Weights of a small transformer language model: vocabulary 5064.
Each number is 128 + 24 x the weight over its row's rms, rounded and kept within 0 to 255. Layers, rows and columns count from 0. The size above them is the row's rms in percent of the matrix's.

# layer 13 MLP down (transposed), 1536x384, rms 0.0541, rows 192-202, columns 320-383
size [106 102 114  91  97  98 100  98 101  98 104]
[[146 120 175 109 178 152  92 158  98 128 158 161 152  71 154 149 143 140 112 122 129 152 139 167  95 145 131 151 112 162 122  91 123 104 153 152  79 116 105 115 109 140 155 129 105 166 150 100 139 123 111 106 125 107 124 118 154 167 111 113 121 110 108 133]
 [122 124 105 110 124 135 127 109  75 113 138 122 148 148 125 170 102 128 101 125 141 118 124 156 138 120 140 110 135 126 149 124  89 123 126  92 108 155 141 181 141 108 116 193 103 152 102 132 127 120 177 188 114 167 189 111 128 140 153 115 126 145 127 125]
 [179 161 141 130 139 139 108 129 120 116 149 112  77  83 153 127 130 125 159 124 113 166 148 131 123 137 153 135 139 150 100 103 163 122 160 138 157  85  84 136 115 122 112 116  97 153 171 139 118 122  87 127 144 117 118 144 137 111 104 137 144 119 154 109]
 [137 123 123 153 147  93  89 136 121 123 133 139 166 134  93 153 124 115 118 117 144 129 131 143 143  88 133 138 130 123 139 163  74 156 126 135 112 110 171 155 134 151 152 157 125  94 107 129 110 126 132 128 166  79 155 118 120 129  89 123 123 104  87 104]
 [158 115 132 105 137 130 144 129  90 105 102 103 137 130 142 117 122 124 134 139 101 116 143 130  86 133 115 184  91 131 147 128 139 115 142 148 173 178 103 141 131 111 170 134 128 108 135 130 112 109 123 156  98 132 131 186 158 126 157  75 146 107 180 115]
 [100 191  88 170 109  91 144 175 128 115 150 132 139 103 154  93  90 105 124 124  82 126 109 158 124 174 136  94 153 155 125 119 104 111  99 148 140 157 145 106 131 135 110 150 129 118 109 127 112 122 110 148  80 120  94 146  73 152 108 156 132  97 129 133]
 [ 99 180 130 125 156 142 151 143 111 138 104 154 111 133  94 119  82 115 122 141 122 122 118 139 113 125 125 117 117  94 131 163 144 127 109 148 125 108 121 116 149 120 114 116 130 131 122 108 140 144 146 103 108 122 167 166 106  79 129 117 160 163 113 119]
 [117 110 171 156 143 120 149 104 118  93 112 103 112 110 115 123 134 125 129 151 152 122 149  99 125 153 170  97 124 131 136 158 126 183 111 113 121 134 123 137  99 133 151 105 154 105 131 145 141 130 141  96 145 149 120 121 106 112 143 161 125 139 136 140]
 [126 140 117 159 107 128 124 122 116 153 150 130  96 140 167 164 126 155 100 137 119 139 126 132 136 148 168 141 139 112 144 114 102 137 143 176 141 148 159  94 123 112 134 147 117 144 157 133 101 127 106 131 129 147 116  99 114  99 156 142 135 116 119 122]
 [128 103  94 149 108 142  93  88 147 160  97 121 128 127 100 165  90 122 149 104 141 126 175 120 157 162 110 148 126 127 117 106 186  86 158  89 107 106 162 159 115 143  99 110 152 131 119 125 135 149 157 128  76 144 129 145  88 130 119 172 145 136 131 105]
 [105 165 141 139 131 140 146 148 115 123 159 168 134 142 157 158 144 133 156 121 141 122 149 146 111 149 115 149 130 139  85 137 140 107 104 121 100 113 137 118 141 153 123 136 125 144 123 131  93 134 145 139 102 174 123 136 137 131 127 165 147  89 120 113]]
# layer 13 MLP up, 1536x384, rms 0.0549, rows 193-202, columns 320-383
size [102 105  94  95  97  89 101  97 100  99]
[[146 117 154 118 135 148 169 154 165 137 118 134 164 124 148 132 140 110  78 101 138  85 110  70  96 154 130 124 136  75 135 129 111 165 128 118 144 142 152 117 126 163 123 141 172 125 107 160 148 117 139 152 129 130 121 138 151 138 127 122 122 136 157 110]
 [122  89 128 142  99 137 131 106 137 160 114 148 147 109 108 136 128 155 154 134 144 137 111  77 101 177 123 131 123  71 116 174 123 129 144 153 158 126 124 148 115 129 156 149 146 132 160 120 147 171 158 100 134 125  98 136 148 109 124 134 176 182  70 135]
 [ 90  95 150 149  71 181 123 116 118 115 134 122  96 107 140 110 107 113 105 157 149 172 119 122 138 193 153 125  76 126  86  79 112 125 110 121 192 149  91 107 125 156 125 125 130 113 174 138 165  73 109 121 181 141 118 108 122 143 123 123 136 147 137 148]
 [127 130 150 136 178 154 106  98 130  96 102 167 136 136 125 126  99 144 102 149 113 170  80 109 150 121 133  72 136 148 121  92 136  82 150 119 143 133 106  82 125 128 158 121 116 137 128 163 147 101 125  83 119 133 125 110  99 133 117 110 116  95 113 124]
 [116 144 132 127 165 146  92 129 146 116 132 102 138 164  80 161 152 150 122 131 149 150 140  97 170 117  86 148 150 138 166 106 129 161 127 127 130 168  51 151  99 125 119 143 143 124 144 177 149 131  97 166 131 152 130 152 144 107 149 136 158 116  92 103]
 [138  65 124 139  97 127 119 126 144 106 107  68 164 127 134 135 112 167 149  55 142 134 162 149 133 135 107 102 162 124 117 129  63 109 135 124 138 139 158 124 110 133 169 146 110 104 111 123 128 150 101 114 134 141 119 121 129 135 144 136 144 156 106 146]
 [112 163 108 161  93 119 131 115 127 133 115 133 160 137 123 180 146 132 109 158  84 158 101 160 139 113 146 107 148 162 143 104 125 125 156 141  93 127 139 116 116 111 127 156 163 135  86 137 144 128 149 143 141 130 145  80 121 131 132 147 138 149 130 112]
 [119 135 131 142 147  98 167 124 121 127 155 132 118  91  93 158  92 137 131 164 139 144 130 105 119 142 169  95 118 118 106  92 126 137 173 136  89 134 119 145 199 116 143 146 182  96 151 164 122  80 123 136 147 164 103 178 108 106 137 125 144 122 126 166]
 [195 167 135 141 102 170 111 157 130 117 155 138 129 152 100 133 108 147 114  99  89 110 107 154 137 123 159  99 133 136 128  79 131  93 160 137 136 139  87 134  93 138 152 143 150 134  99 134 151 137 124 110 124 115 121 102 211 124 125 123 110 115 148 128]
 [145 135 128 130 116 142 118 104 122 154 119 119 124 117  80 103 126 101 153 128 124 148 106 113 137 127 177  88  84 135 155 145  99 159 148 132 169 138 119 153  96 170 142  89 123 102 149 100 132 126 102  97 152 111 108 129  98 113 131  96 156 161 126 161]]